Weights of a small GPT-style language model, trained from scratch on English Wikipedia.
Training: a variant of Muon for these matrices, 264M tokens, 8057 steps.
Each number is 128 + 24 x the weight over its row's rms, rounded and kept within 0 to 255. Layers, rows and columns count from 0. Numbers have three digits each. The size before them is the row's rms in percent of the matrix's.

# layer 7 MLP up, 1024x256, rms 0.138, rows 399-505, columns 0-63
107:117182117146167095124136141136087154141115107126075073153132138164092140107148097125125108116153086150158149135131147147158149101149127135114135090132100141125102167126101132123091123122148144
102:095145134133083117130156103182136133128126151144150162163128094154116103117070087118123143133124132146146078070108149154127130095131101133127105141184116140146133104143111142153134115148116192
099:117103153077103087132141112117122126158147113140163110089169092124135132145097115122112130115151133143135109136110131101129163146124141167132147129135086160136151137151110182098121136122139119
102:164123154099132130102119153148066206147139114087125132106095166109091125099099134108128135129165100113149146114096102149159095157159162173158139130136143124115115156140161062069082139173122130
099:112093120117151102167127135131124132106115164066108137136108128121141185181084193114137145145079128099177107117102142168116114133138102184170134114155080135089113134121111102129086100175119131
103:087116117134126103110179137158138130089136138131141130168139143118098133128157158075174135096138095119118140086099141156118139096113110112125098119159142119130110080121117160092132166136106174
100:126165116128104107127124097158152162121116114088109132136113140129142135148129123124112158156078119155128148141083102123144090111161118118112083148130116097136149076170098137145120141131135144
091:163114141154129104146117105149104155114115153124135129109133104097129099131097110107127123106152155108125171170171108124100093128134083085081150148095127107138123140136121132110123128132112204
104:126131110118122120127137138064121130143134099160103129110154131146152129095142159126112110138133160073163127154114090144107118134132134133176157168125154159151130167138131135081119142108116131
097:146112145122125103149174144112112176136160132135101145127137105138130121155153111143141136168154130146129105144126110111098131126114104136087158129130095152132121163079082140118108140103143132
105:122115108124140131134107124164128136154129161139157111139124158133113086127104128113216149179110116158166119146119147114172109092148148133142166135148092122093148102118171125085137122133097145
105:125141128106119101107117119115119114142113125111161141143182134131119095145146144130153152127134148110125104118119135075132099116125093148142140146126145128143073165062132101168134127116125167
098:106132116122104165110121103167102156162138120098107147137117144107132090147107120143172179112141128143108120122101163155124138112150148107086121152143103099152145076139153123145114110138190152
108:125121139160126161142128117147116130146117136123157139131149125143107118108104136137128093165109140124113130094140159120132127079185133138121069096083115132116130131122105147123142111135129153
104:096099174082092097127096130156122144120139156133114142118132151111126159121104142116123123100096134106166162121114149117127147074076128172091119109136105218070159180140131104146104149158117150
101:102119117125113102165128184157157179100155175145140136163149131148113137136106178134122136132099119111128105158138129070134139093140121143173122141152104129161142173143130147135122104115090098
100:097110109120148111136140132122083129095127128078136160123116109153145133124124122134145136122132168125120149137094117144133116095114119145159093158087063102142142167128128150110108108140152147
106:145161150148086113125105163099104105107133093117125128134144121139088161108088156149148145142101140150109072096145105163133150096127118154177145139141113112156120166120117107124173123092140157
101:142127112164150147126142075095123082115138121093140083113115145133115115106120115116127137149077167111142140109140158129124154100113094128156101082175146107136119140094165094120127143133166136
102:142128136114094143131157154114112146130134097115119124164143098109117094110178132115161095098120105119131153175080124170135153090083150106154121159123169146150130129152154121113186103119159148
098:097154109139197108139093115058106132117088142137142133146172128150095116154098122126113135135091091106135105100137164116117167100129137105146132125135078130165126117132129143153139169156161165
109:070142196133147111133116132112153095116112131103171138133141116123141139111125135113120117126117118162069126128117108129126129122096134108123188146133111155102116125163115109117126187136124143
096:159102133114126143155113182096104138146152105084110154175122115125117095149086148162147080157146120159120174141149119141120112162128158151141119117135122102103118132140132131146099103120142155
102:081128193121129132100160164129133127145151117132097153099120136166127134150163105139136185139139147104152134161143111154125103158155170136123123127165146090161148123142151130122164140129129135
093:085132127093145110116128150091108118128148166116096133148141152142073153128112077151128130168130134087139101082133149179143123093142102103129156141107174121144152111135127097119108142173150122
098:152156131109132117145130150095121165161152104141123073130144167111130107127161128141149158127131130113117166137133095126117124158081174105200132175122070174129132124139163129108118115156115131
096:099098161103124106111107106132156141111098135102164162113170142133119128140155154148079114110126085131155133128163110135128129149126116115106130139110115139108125104155153138140117115144120136
095:144127119099144118136124088145143156123166107117093102105108186132127150113118134122154095105162130083135170110139123104139139107137112189109162088130112090144142130162150114183145095125130145
107:096113160151132148149119156134132063136104123151140097079113149143109085110118149129166100114114125174125124104129107161126124125099120141105183119106146117189169120117124130171122148138150136
107:146120124152066081142058115122109146156151118113163112144158144142073105140135152147109140098124087114174111135113192109116080134147142157155091141127161145108155141099140134128125132165148161
098:113138126134115137114112153119102127154135117098112089130117128123142104096141112133097121113125137140122138131114128145142142121144150129137134112162150111131141119132112086159139132167139095
101:122118155120108121134105133123111154124145099103172092121097107094152101123146136116095064135136153145137158159135131080143095128120123117112131165153085122126141105100169140146103088131145144
103:130150160114129118164141151143159132122096064113142095155118138091099151120121163113134114139110083125135139112110156162141148093124120127179127084145123139155091141106141171091113147177135126
096:102134138116118117120090130172159124172155135110072132109084130148114159100098152170103134110107154115138136110098146194156104150125132148106189189140123092119102120156047156107156148157112169
096:117104107129104133112097141105119138171108160135148196101121076122128136122159081139157122130061111136126091120096132148163119135121126079070140069151109179120150186136080144134095133132128152
103:084170116107137122099135118141090160165126066143115152130109117122098134145132148092113157134130130117128137138102139129160127103123134137113109133151149117116133128131137116154148122131125101
101:140153153077127121118161077125120132129117138123158113127109140125103146099105119135131153102135140147109149185132139148135118118145128104143129131110135095089125165111138133126124146143119145
099:099093080159115119120136150133130132129165149117140117136126176184136128067072149155155103163130066109129102118133170086107123106185147117089119107177138136153132117119098143101127129106118139
103:149119168126109120165159153122152124123090121108128158119113145151146119096127109113166175126136108101172079128107129106116155113140109168143116106117113122122162131162113097155175159095125134
099:089162106101136102116167101148135121127160102138135096159157071154106163097098169127161122120133096098156104126138127109130113187111124170142129130107099121140152114148143117131135127110139159
102:128152095103095129126145190167092156137106148136110142110088118177104115109171161153143150143123145134171080103077138112086140112105132140129118144096132118122160151134162135065185125179076172
101:097117138150164118113175083124146128104146111136156134159093154161129129114168080092128128149157112163147137119178058142097105159088117118093151167120142119157111156149141133128167140108141087
102:140151126136126156166151137132093149096131127116107108070150116154169124138130088106075123093147101136129134134112118162101136156133116145080116183100121166088138104060120139137105146130121141
099:152132119140116068123109152102171110120145151112138142111155143116135109099117127157108098134112114164172137143132137127100141133129103110079132121126096112121101120159158116106091115151138139
106:103108145127104132149157137158157131150125090124122116158147138141131107119142129145158117081138076130117086118115108093175136105125113134138110124135128166116086181129141123134134122114163117
096:176115119098159086155121125167182144137104081129101118159102172075164158103099112148100122111140111119105124111104125102116126128122150118101129113154130141135125151158145114096114140083134109
101:104107126149121121110108117153104153181105154156140112080176144115118146139111128085100113145126135133162103157139122115165174113145130121127148098131138138137120081115106103134123077126144127
096:107140140085116151101089137114125169108148145060127114152185130133133106104129140094113112144120167166125167098143103092139184136135165112099166095124104148152110128130129132124137138131158123
098:135144155162152099135089119109123164107139121123156152137110151159132138091121096124159156166148114105126099131088091092112090127141135124168124071119128104107143138081137108103124133172138055
097:134134104095128073131131167094126144155161138107114101136139089162128105156138120099133121135119161119163168127096130110145122138126159161129102127109098155165070137109122106139130132144136160
099:115158147138122133117083133101075130109163065137118113136179096145123148143111169116132129120101124120161140120170117168139149106104124188112112153120150138141143155134149126133097119106163145
106:138124166148093123135135147146052136110114083159154125090162156113104158124146107129118119092176103132114115137128112135142149128141133132145120141151099083104134158105138142142147128122178099
100:118132177114154070147125123080085133102147085144079108128162129100118106066121115101092116163116151124117122134144098108110121131119120132133132101125206184104136149104149110132186128111145121
085:116112131154108129147152108097144127101139164133133112098128127092107154163099156158136110075128118119143149147136100099130157108093111162169126116119125111128099157111150101130102117082148158
094:108131109108126104154062122113129147162155093111111116119131155084107130116107129136131104086123136147115166152137132069165133113118120100128120124107128154120117128115180115138120172127131129
099:134144111134125153116117094134140110083137108140146107168143135145109151130168187127111129124169104151083102125127188121136134118112086133086161113081149135080128100140106109168119140106151135
100:096125096143165152121115142122086123142080105118126139164112117099105150121160131154149116074132097141124121127119139132094141105128161127147092118130174130104125191156140136130096135150155092
101:118114113110115144110123106132114119140157143104125117130120132143120078155110158132122162162169125133163099129116148149116105103142116128114112124116137114117144103123135132128183093156143188
101:160139127104086120160133125128130141145092126129114124134125086129142158135087135098126140165117126138143117114116151117158111104152119097162135162136125137108107103153159112140128151175139179
099:133122141114133141130112153114160158118148105109104156099100120129127074092111145144175099076097098154155189103098140137124142133117137131138100138164121153124175164086116124092067114114123160
102:159121121064124129132144153183106109114145090080118124119168102163126125151164147127135129137112122129135133114104174120094088146089145202109107171142114161141129126143141129130144092102154160
091:142092099114109139110066157140123166137167087157096127133095193136136150107154159089127162113117124125121116095140108128094097143130149135152127115147152105084141133136135131119161153131103156
101:149146103114141116124100113141131038160137145108111139156092142155128149156112150109123138115155134088139142094111101131131131134184129117120127110110156121081123144150143166141135118150136079
099:125107113174110128111112130133105141150138103099080134156119138127141126073111124110139133155110086109131133142108127147131099162136164097096090103182133123152149128119096147142177105179148146
099:136151158100089147157120122128121139160143180119104184158140144109114167123150112118126104129137135120128152122133126151095114113116132161135140139118107142133162103171088150122112094146172126
100:134124120110114115094152136062120139174126152133115131122134153157104067118158087172165123146124126078118092166141123130133104144123142186097115117140120130143141060137165152134129128130131151
103:104097111134099121126132119152121106128130130147143111110137151120164099130111141152128087101101119118141172133124103158158116147100118105165125129154068133143158153121144104134123144131189138
103:140141121131131134105130108141104120129160172106096128157137121147099120113147160118152102177164089140148162129152146153154108117138124160128149090091107147105157089141136129130092113095155145
098:097079105154141095109156143106090129129134094087141188100143108136108144108098164141129143113141149121104157159091081081124100086164109104155143151133104147113130179154144122129091136122123149
098:095080139114128123178112072122135144136106185106120131130145134137135162163105122079145111137140123109108119147107132117114107119137085097098090127119139134145085153128104137088147077104132118
105:151119139155107083106144147094153116113083142137117151130127117159133140133155164046138106152122135116153100164190095132091094110144101119157097138140140118122130127148126151146145102158123120
095:145112120138117102124121095117108162123124113131109134122124184112117125141115137133125117132126102085121151145125124112170092192096169093130120106155159166158080108157123151081140125140135149
106:121215112148136087136142136166140152080133093130141084175104130109114125135122092154082088139134175151133145161142130117147099161116133169132148122101153112160120086100188128107069095128137145
100:102137104170062110122100151121147108135124106111152150107148102178141116109133115087116138132131109101114106153127130095144133092143148114169134173137123158133131144156123133135113095133130153
103:169102128155198116138116146135117130164104078095140118125148111147083098122108115111131116127160139104113130136139125113132107160129106143104136169113135126128164116162102110127087142159160098
099:143100112139100115137178154124112147153115072130117137078113157120145159138122126150167100144143177125100098133134129098067103085131098116121149111136143136143109168179111164143092101170187120
090:144094140112142142108176144125119142134122101117127139111166111104120133156145175122100139124103082110138148133137116124094133154086123123141125095141125124184109164127127110084145144107087086
093:119127116153136147114121146101129103130136141136168165132093096139116115195139099123155167140083116135141099149112138103137108132121120124139151166078145162169150112139140144144115139130165117
103:090107088118148130111104114137145080107132131116105103173137080095136126115103111099168160145106124112158119155087162092096144106105102089162148145128118171113150151135171127120145160117107144
104:121114209107159091157129145139139138176139125132100138146110092137125117139102124148105142145154149145122151157070108152160145156106135121147114155211086121179095113156129140107137135111128125
100:124175104146114158123142144100109156135122168120104139089130119139122169138147136158136159150157175105174106128111141178129127133072080135115107143146108139176164118074154179082097135180124157
098:122152131123104124140151180122172154158093024141106091111164111131137127114131106121172096146112154127125143160177117136145148145107157117168110146112107141111137118141133150114085103149157113
098:103097125130144130160110125111081127105164133117120117086141141093104121116135156094137156167099174182146115105144152161103125090116107095149122137152157152103136177110149121101146122134133109
101:146106120117111127142129115137109165124120162107135127113135138116157121104070102123156122148128141122158139122087145152146086086161201133174099130088125119121157145145121170127158123213165139
094:105161174125180144141117099132130143139149109139120108120094097103120141137123127096106153121163134154114103081176091112083158145124115079107132143137154103137153134138129143098121136127141153
100:148135093152093122128129165136106127148114139160136139149145111123115136108081127086150068149116149159126168136140164074092180143087142143146143128107127100115120112103093147128114166090141138
100:130159121091162114147137144135126132128141133151144155137135137167146090105118100129160133157154136079109132151143157115127104105134108124151148180107072123134095133137132150143109127158109159
105:078104126131136137086166104146121106122137131143152149126101126121134117112095165136123104104147124089109091127160146076100121098109125096108143130148155120135139107158126150182118094164129105
106:110135142131130073110100143168100113107137131131098126145102129196106099134107129133116112110136118085154098090155154114164143126123159145082126135129135139079154119135107119153143132113129128
091:100138160107087107120129143140131136133139128078093101155145137120135091165105110109141184084119128080126175119113156172138130120141146109146186094119103148088148145109134117129100140156092102
098:127127123127129185109173149091133140154174154122085123164155124162138117086125151071132146148126150118144089116124126132110158102137142125135149137112149079113134122121114173127150113124160091
099:110107138125119124143154135148103119144090130098114137095164095135128146134170141116138123128128127162112128127136145135107090115155168129131125135188131117096105111121121102147113125145126123
100:162136130109161152104082155094160164153131105113164100147120124118121133151096115120147154148113133101144136135147118103117107128128159136096156104133096110120151135146146131146158160147138158
103:092155165098093149090142152128138126112122145068135106107119154143124131129133126088076104088137145106112125155091115134133165098131123108120109125181124142162119103131128172103132145163123108
099:103084156168168115108121141089131135134117163159101179090167157138074142139121139128162131103090139134092088117118134116155158147151155112092094124122139126128134112110121117143101115132168160
101:160135144106120155139131109120170103128097133076115109113127159140144136076145163088101136114131139139144113113125126129140127157142110142103137158125153153102133157113108099119157167124103140
102:083165157104147114143097131163108136125132116114133136143106150150140092149123153105137099143149134148124125106117134124127127130108115162145151134088122144105126151165138138096159111126122108
101:105177158096108145145111130143161126139141156131162111094101169112123130108146085154137106125153091140120101135120123139104113125129138112130137151170148110124151168142162160162098104197162099
098:109134129127117165116144141157192118157133111132097101142149123120148147148165142082069085132128145133136094114153165150144113137168131113124105119120092138129167075113113118109150119142149138
095:102122096119124176110115203123183148141109126112186144123125130122106155162110110151103099158097117093114118137101151128166143112125163131130131147145120120108107108129115131136094154145072143
100:156138126129117146143119162102174108099146132158121122156104136129105104137130115120137119098148154179153129122157111108120123167115136109126119137191163123153157166131116167099107151113131122
099:155169148112134118123099154128097161146114144095113114111101158120148087154116117125150174136162098117141112128127096128131134131106115149121158098152154152120107158123131107141104132160133137
096:062158085120134156113136089118127139158141152131162137135117149125154127118120155114157131155108138131146139113144171145155110142150113117123074159140112129132109142166105109078102176152167143
103:084143110166148118120138149155200066110133120105133112125118119133080117103127115081086092145109093092161127123118155108136140167140098109132152115121137131153168122137088091130134134128155119
097:112137092153094104116162131077105132099119109133095123135107102132119166158135147171116138172116121125105154123105156106090179155127137133146137119128149130117113148138115125116102118124156088
100:117102171095164116112137152130093165126139112119130142107129131131149139160134146099129132148134135148112134169089108099078113171156098109162105158130140122136156156157137183140112146093128131
102:144140170112113095150101156178090151141103101138167161135093150089124129112127161096161174158168113176127141171123139150127092169136125091146122127149145123187167133125082114122137108111129142
# layer 7 MLP down (transposed), 1024x256, rms 0.0723, rows 399-505, columns 0-63
105:134133105103149105090123147090097142106191128103137130115164131163104122133140104128119083153127107114125154096158126158146155129127114110136106130190110090139148122136161124140172121139131095
107:156167109136170108136147078143120150116099100095149113140102148121116099154136118111118141119155108119084116135132127123151171133153149086086127148095155125122106114119150133139089118118136124
098:134142075133152134100119102159111159092110114135124157108092125137130121109100155149140143102121114136096159106175131121115117139121135154109106151151118107113150148161149151130116117138110128
103:149114132079162110146100150106129145119107111137098118133070088141123147113142101153130103132101131126152186113158165097126136143098099123138119126183121125140108123140141143153124128088148132
102:107147123156151132127106157132124096152104120098138129158153149085132118110172137148096130117183167192110116139124141100116134153117140108147108134115127101136114116081142105089130125134131108
105:121132130120147081145102128159144128125153133132120121155113141112133123085114164122135166122087158150117119117153167158114117133101150151138127112097145147123153103146145163083136124140112146
104:160169141144130137124132141141141176150120132165133132107132137110114127125131101164125135095141110146143144075100122082108163121145149158177127085082095141118107116104120152180140085129140119
095:168126090103129192094126129133130142123142147134122133140150142165117165132138118146119126146148119141142101135093136126102097153124151115098143108160126145137126095124091087141094139134148089
102:135124114106090125123164118167157139095104168122089129183133115121140119131118138094127124164135100109104138121170143099103123136123180116152118145122049107090184133108139128094185170172137075
094:084087122133108122082148163142134130148106098113149140133094088162104109168131147107114157102152137101112170120137145097144151108124101102120145133146134087155123133177158161078157098152105174
104:148147132118086163098140098122111108151126145128116142104115098108126115124128080116141126114118137127133137103126115114123140126153112100135091114128154102155126127143087125178129130127153144
108:146169144126119095136117177163104122132134149091094117130109108154134104136180172103134153104101110115146110133122126175110127110115129109133160145169114138119118112149119133151157083122067133
098:139117130097115117121161093141122135148108111178144118118082110105125130158113106109114133102130126128156110143109153153125121160151108123135117123111118113108113123102109086140125138128104111
105:116152123092094135149143176092119142094116121071132076152152116112145132101112135061110101141147115135198154134104200124162135121120121126138129148170095144106134118142128104121126127148143142
105:099143105153121118119135127102155147153129094123136153147141106092133094083102157106150170121131132141130105164173121101162130102108107112158134113106116071154171100106109104129105180145113119
098:100108176133101122165094101112137084108141112100125093150187160137170101166102086148130124188155115142142129101136168167164113119102127089116145118116110120129166124130101145105107140078146145
102:080144150137114090129102140100101134117134136189159162140137136083145121091107132124137098136146092147140139156190142126170163175127128143146123139093144152148137139099104106128125115123090102
099:144095109115133115093120136171178140167138138118111129091128153142123125117154090110120098113113107128122165157137157128103128116120160144120166101181131151137112131154152163118116114093158087
101:131134135067105174148138153100162133155121122146128119108099153149133119108156156135130108155127136177078135142156083136117167137103124116113162150125119151110171123152141075161120124126098155
101:147153092175136085150123096125149148125089141163166115102137133152148137115101157066058108124149131139118139141132142129123119091140138164132153128093134117112176089136117110104095090135132160
100:160120122118181121114159143129103156132167084120132161094092145130118116104104141101098146089168140119101136129089112122110136121147140119113148119162135115143084138141109158135114148101163127
112:155101157142100123128131154143170141132098136118121137080097113112139095110145143134137155150099111154106107109132143129101123161149061141112119138124156115072106117162104110122096171132141124
096:163131164137159153141149108099144083076128127175111106104125124125178155098123145074112130153132120116121058117133116123129124103175123083065147108100109138147117108112109116095121122136151135
101:133163144134152088173150093128107095102093124112136116139173132107096181135122107079123106112107112144160131122099167142150162127138106130108117118135136153121166147125144087122146113150140176
097:132121121147135133159134148138180075144116130114147121137108086090145148136163157130106170121110112162134154071108152109117130137133122122123088097125125107089140133174113131080109134134080082
099:188140132088128089112121067088179121094115155149109142139113083155120136122104145086164172130143121132102128125125110139150114116144119108108141135132154129142101122092156100183128152135099137
103:120131123124158211169166118104115150101155186153128126105141070120152115140123139134112121145173172132139097089106132167113126101129124123142124117125142103130162150115136102142139136118124145
093:105133122137124158127107156132118162096090134137113118137137131135137177152110141095207128143124142134111107148127101187134106136084154108106088169169115148110131134119119151100143154125082118
099:159143127151125106187114103123130126170136086106102090133115086132132094120086101129128168118117142130161086080133151121124077063134087118165120129148135155099174120159146113119119103113086129
106:126088099085110128119163126099128164116123116100129156151129127109122118145104126166097102099103145162113093144125100109140158130136143091100157098114144154147124120118134128133165158124187106
104:135124110114156117123130068110183060108100052108101124120122145157103113153138153142112131110135123144126117152116078106133156117148119137112151140142113141093125122149125129140133135074134147
099:171146159120100173091122156168113114073178109104143149135107102129168169114113140180171145110125136128111118131084132118129079124137139126134110078139143132172126130115127102110090130141140106
106:091136129096104150138149150119146165155108126173142153122118160136124160117099148121106138099098124138142144129131129146147140123102118095167124128111117148139109085109127108125124111130128102
098:103119137133135122132133173112104126109120092132080109113132150132109124157141129117087121193098129142111061121141157111097093166119139135126141140151117121120132132094151137128131141106154140
100:108153130093177151141133132125136105122104131163131090107159105134088085106060173128167072107171144138126139104137159112108157125121159159105135138116164106081097113148085183109114128151131133
104:160104138187109135133134143160118100170136125166112136140120128106118148150096082106141111115118090141151125124113166142133098114129086145136158140130148105138140111118153083142143172128144125
107:146100106121114122135184149103155136099158106152154129136147142125151099121157139136162111143133078083145142156062137172116151096088112096152097140081077111166113080140119145130133118139139091
098:117131140104155102126170154078161122085145088118119091187124106109158136122103085135129160120156134147114093137135117154157129112159116151131178145106129123111105127128125130101135115109130107
103:100136138129108127135150128101129171155128155155120094170148160114130072100127138098121125167092145130122144082143100085145116137122062142155145149081155112095122154163117145165123090140099141
099:125152137098100125163096121129099185118124127126107123098138134157132129141130119149084130134097165181132138104154138165126125161128124122080160146131119136134153134144159099106145143106126136
096:087122160102123178119089116119149118103115136128121108158165165088102099155072110116132095102055140124095115160137131158176133116102144128124119162113129130156100151129130098147121096117153108
100:124105150136108102117127111148123124122166098107198133090121123072132125122066115092106109148145164159125148113148132145091160115127121081154130107138107118134093114120178141170075161136125114
096:130132102146133130148161138118123121085147162164088128149087122167075125129133174170131075126144125081123129173129133049111121092125142094139087179158117080106115134128112096124112127140129136
097:129158139148100127108162130102132131089116152110140113126154156146105131122097119154062083146115106096126095150137141148113181149122091144134100107119121151140162173154134136069127124105118110
105:125136151098106129070141148107182132141114140151129119120148111115126150167120097125160115117123103122118189116121205131136083103106092143105117136094107128152113166158120148163140165145147093
097:149104113117139139132126145135068149097130141107159099122141120150138139136118174158126131131112119124145165110122117129140152154146111142129117142099154096136139123149098107141093131141154077
100:135128092178142091076156132153146119130147107156126156138125115156185126159139145137117145126142176116144115137112113130098141152110132141107134122146117110146129130139121088102114124115130133
098:157144103094160126140163128087130097128158172160164095127113152152133161126139135136098124135103137118124148110115117139123139129146107162121084168148168154127125105118105118102108138149116132
098:151147134118157130109109134152085109129160123165130145129147107128154154136138136141103124112092155129120129139075157111129118154125110118123135142080128162163130146150106156094147098106135130
106:139180127171086113119121085141103138082120135095104100157120179154154128155116088118170101113128084159101131103125153134096115134099073120152096107144068137148129091113153145091150114175142134
099:161137133102161129173117116105081153158099117090149142143120170133136102127147151141166160158097120128116164145106133086112180149154097121104114119123122114140117091075150139088172144111100108
108:126122137115119097138176091115132155092109107098127097107124070065136105157184132184126149137109094105123159171157130130119121139096113150109149137116119117100135128133134156123131130130172159
098:105100116118138178084104161132155135130125160134163137118114134135124111156106151122126138138149119144109123152103108114159094113110126133150108102152134128119135142126125107145142175109114150
098:148152109095110127108151155158154146157131122095165107155127153098119120120161134141102126144168126147156097090190165139140157140144151122095133134086160157129136091141123159148133087149145123
094:152097137142107174152143153114073148114091159105120191164091082157100155174140130119149129161136132132110112105097139169155134124121122100132086146159154136112140191137131122086122120122148135
097:118151161133137106102102158131092171127136121159137102157127090152086139129070069167145131099106104147112149120109144140120127115147129117167126125187090134143179140188180123109129140108153163
103:123089147140115146125100107136167105111132160137128164139109139102118099172146078153130135159170125134117151137130130115136137099150157126129149117134140168072130148128135133164124131126114131
105:159134159136113140123134153118138120163104169158148094114178110123141130126111108122155106152091135130103138139161140124088142152129103123101113173174130118140155158139151117142108148131119117
108:109171137151151095105104120133155104147201133113111106190149161105104135108156128148061120143148096127123102123148126133107117130114134105115118133129143144121128154131131183143147179094133111
097:131134141114150144107104156135164123117134176103116063166124120118146150137137117167100132198146144142136069158114128121140125109069104137126174143115093096122109131122144119120146106117122114
103:112147095093143107119089171138079125105124135117153105146121161156114125118170161126160095105110132125155158095159157088163124102146094124165084095140169137138151077132107113092137144121110101
093:152133152134111131148114113136132111162118140115076108073127100117102126097134147116146171128134137124130155117150089122147127167128159159121148148107118134102128123145159092156153106137144105
101:128141153156171137146094164148144150122135129132148122149124127128107129142178091126134158149151150124111149098095091139108129144088175131089128123091133124158141110104082108141137108138165118
100:132125134140141150148136103138086128086068138142160143144147143097140126114095151125082115148138124096138174073139131126128167097133132166176130104092140108113157075106147125136145129124174152
097:157102161153151107142156141106107133115147128113100084122136113108165121125130122140119128104151106149158148176124122123162113128170130121139130104108150104078110164059129113106133164112074142
098:114139081140124169151114124097177133128161128161094144119156117115103134070094140168073137106155158156143143099104159112153123146111124079123106159162120078138126153138099073153130116147114122
100:137107113140149121147116121152148121122117117135079126141132129149117145111138139112109138126123181135172122109133159147134162108139107124123111115125131069174111160143156155148116118144128122
101:088103129092119107113162140118121116151112115161137096146123076135075142167122127138126156110118127131152192132095141138132122111124167093104137062147086098107111137144106149131127126138067111
098:107151094102103135142104157162097130098106127156124108114133125130139150128149125114130141158114141113145109127083143139126172109143160117106112135133118125131109142139163103105124133138164105
095:154120130143137158157126099121122128124113145122117118120136114160124123108177158149125088106152128182145104147054132161129139086099126134105113120157123103140128152118108129162096163133103138
097:133088088113126167119155121142086145130179133129164163133114036123115132117075146131155162139144111117161096134118108111133143128131128089137068146109190129156125109105124136127140156160095118
090:131106127127155114149143142116121103131142134161174152108122123104136104116108114105126125081170130138137116133133139130106129090155147134140122096090133109140133145141089075108122139122115129
101:130117158121147116130183125119135140150065110087126163132165099096134108109120144111138098120129123092127141098136150100125114092178134124140113126086108146122171130113138148162141140164135159
103:115102130096110138128090102166126112129121117114102129140167161096115095118140122163127131132090104148100162176130129174114103152162119091123129109169133161101135128125091140120089111124134130
105:147136095144100113066095131153152131142105163104161112120117103127120140147095144146096135131104140131113149124108110114125129109106146169132115126127107137142126174144153129143158145122176129
100:107139170095140134157166129085128134153140150091111162208139092141120175132120131090139119114084169110156130124100106146130112109150139133121144095153099139121128133073163097108147102125107149
092:139134117165106128125127105107100140099122097142142141114122118126127109085140127145176132146150137159158143112146163127168126104139164155161118122103139111120152110125094115127115158104131127
096:161136076123128096142144128168126143150081099113119058154135148104165114096140175112108142140119121141139128117128125082114153102130135141123128133132128123112075098127137101143160145132163140
101:183139116159120134136150136093105133145142152124143094121116114120096131142108095166135113097149156103137140147156138117134152095118142140146149134084074109190121119084092180148129097146116102
105:178127154116111104148128113159131159112113147114151134088092104116145147114109135136134087127149130108113125098139140148112152129137153136112122129108158117087137164138098105078172074138166131
105:170112146119122113130134142129117123115077086164117123139153126090092145106135125134144081140117143108111109138129112127131127134123185125091117113076112107124106142151111103148111108075118113
099:121123114138067143179135091104113103119112133113124189195120111144094086116103127164120126131109142140139108164065135132143062116135107101082147173154187095143106128124127057131137154147124097
099:100165114126149074132121115077124135154136137117139125148149147136112142133111146137151127138110117090164129151103111097134129159145143116126123122113118160124081062104139139100124141081071166
101:101134122108096111118123145172143138154164125051125112140090127105122082118119108148139133130149130171156114129142111160139133135138163100117075135140115153123117146160156082078099151141146167
095:137119129150102130143152130124127112177100116105122151133169122142139128150164140124099110081118119113178099146113091163157135132137103098126141144134091165128082155154074091144130117129102107
094:161094134118114170121091126147145122153084114134115132172095131144111122126179118136146128118123134109114128103159145175183114117148140110117162153152096144130126139142123160092123153134132134
104:134133126116100164160140169151119126147101128147136125100111130191138086156127129112131112126109114106092091118128107110148160106164092152141158154121110116091090122100133089092098111167130140
104:149083124081117135151127154139135131132143134167160138159126135126163123145121135116134152158098148111150134121120124125096115087131129112155148108127164128120140071086158091155121141175125134
108:134153140151120119137121131101139098130131182120156113077105162132129131141129112143119090139129109065109135111141142080175151131131141152108109121149141100156173086156107095187133130119143077
099:095143104111160161170079125141115107172157095176173116126149148143150152143151124126174113100118181095141120095155117117168106139106136137149130087126138092136156142096119088099114097171131124
102:116135155139160136128081122148151112121138130105163132141119140106144153124109142120128096119160104126084100152145088107136121169142132134128057111155102189127088138142130133104125137132128124
095:094135138151137114147130123124119128119121088154104144168161142123116097123127151158146106116133153100113109127106102141132167138074097105128120169104153128138139114126102095126075127158124106
096:097102096155094170104108109131112104090116199162117129131134181127137128162149134120120120153137156108098118159076160163162128124124125146168114150134133101138117140152107093121139110075149116
107:086116121156064127134118111129120114135121138134117110158139135172131167131143108146145176100126158125170085061141152126125103128133135104120120134119115140127158095131184110128163167146150160
097:119108125150118117127134115194088129106128132136142083160154150098142132130136134146138089158140130094163125143091129107130103111167147125097128149154123082160090153122079100130124161096118123
106:112104084075096146062155179141106121155137113094143131157119135127141105126106133116113130139137097171117091144136111149106162132133122098157117106140150134164151096124125115135181152124132116
105:075089107127147111145098133097136096077141092126114159123151134117110118156094138132126143112174095152107153176100153154128149132157095096149132157134115112195100099143128152171119145095106144
096:204122131153130145109127144090166138128115110160084180155108122142125151138151092160122123129115132139112127139123094167086112113137121151142101169153152152125108125155127157136157110146108137
102:143132090135086116089074121132089142164092119139138151101141124150149115109107111135169135132119113148144188077145095080138138172106124140082130106108142134107115120111141134132146155127118138
103:147130124147155116120134129117157139101155140126109135114122174139154069114135105068184154098117136149156136119110104118139080151126102142107136131077114099138105105139133157094150123092126115
097:126136118132138126090094114139096181161106154108089141100120117113159141096136171155130142133163155096113144139145178105122094093112143173130128130098082151150134139110166137122124100104129121
103:159131103113119159144083149139130128130112134103119120101123127156140148163169132164135083120058173106142135147112142122130118152136123104152129093111127175083119179153117199116114146113101059
096:129085145114165130117122120122171131125124095099073141137152118102115167137096071110143150121168150113143098097110119127088091118141151123148163148121169119076158145112150103103180097134064123
105:164117109153128135113056111124105145110168134187133134132117115113134109108094110127125146093124104120164112140126150118170120129087111128142126116107160170119096160175130121086140164148174155
101:139119134103142113143092142126092134133115127164098114114133172124135109107121132142156158127133147134155156110160145166129116152111107189119188070125112177151148122181135107140120141167099094
098:142113090128135120105143139137109116126079121163173132090137178128096148099116122120135118157109136123129155145158129116163110120143115125091112087084123134135144119154101148105104149123088113
102:138062145102125147125127071102132119116117171126152108107120109142114117135084132090095100127112120098097108139140128142166121133148136151129143155098123136113136117147150127145125103131156158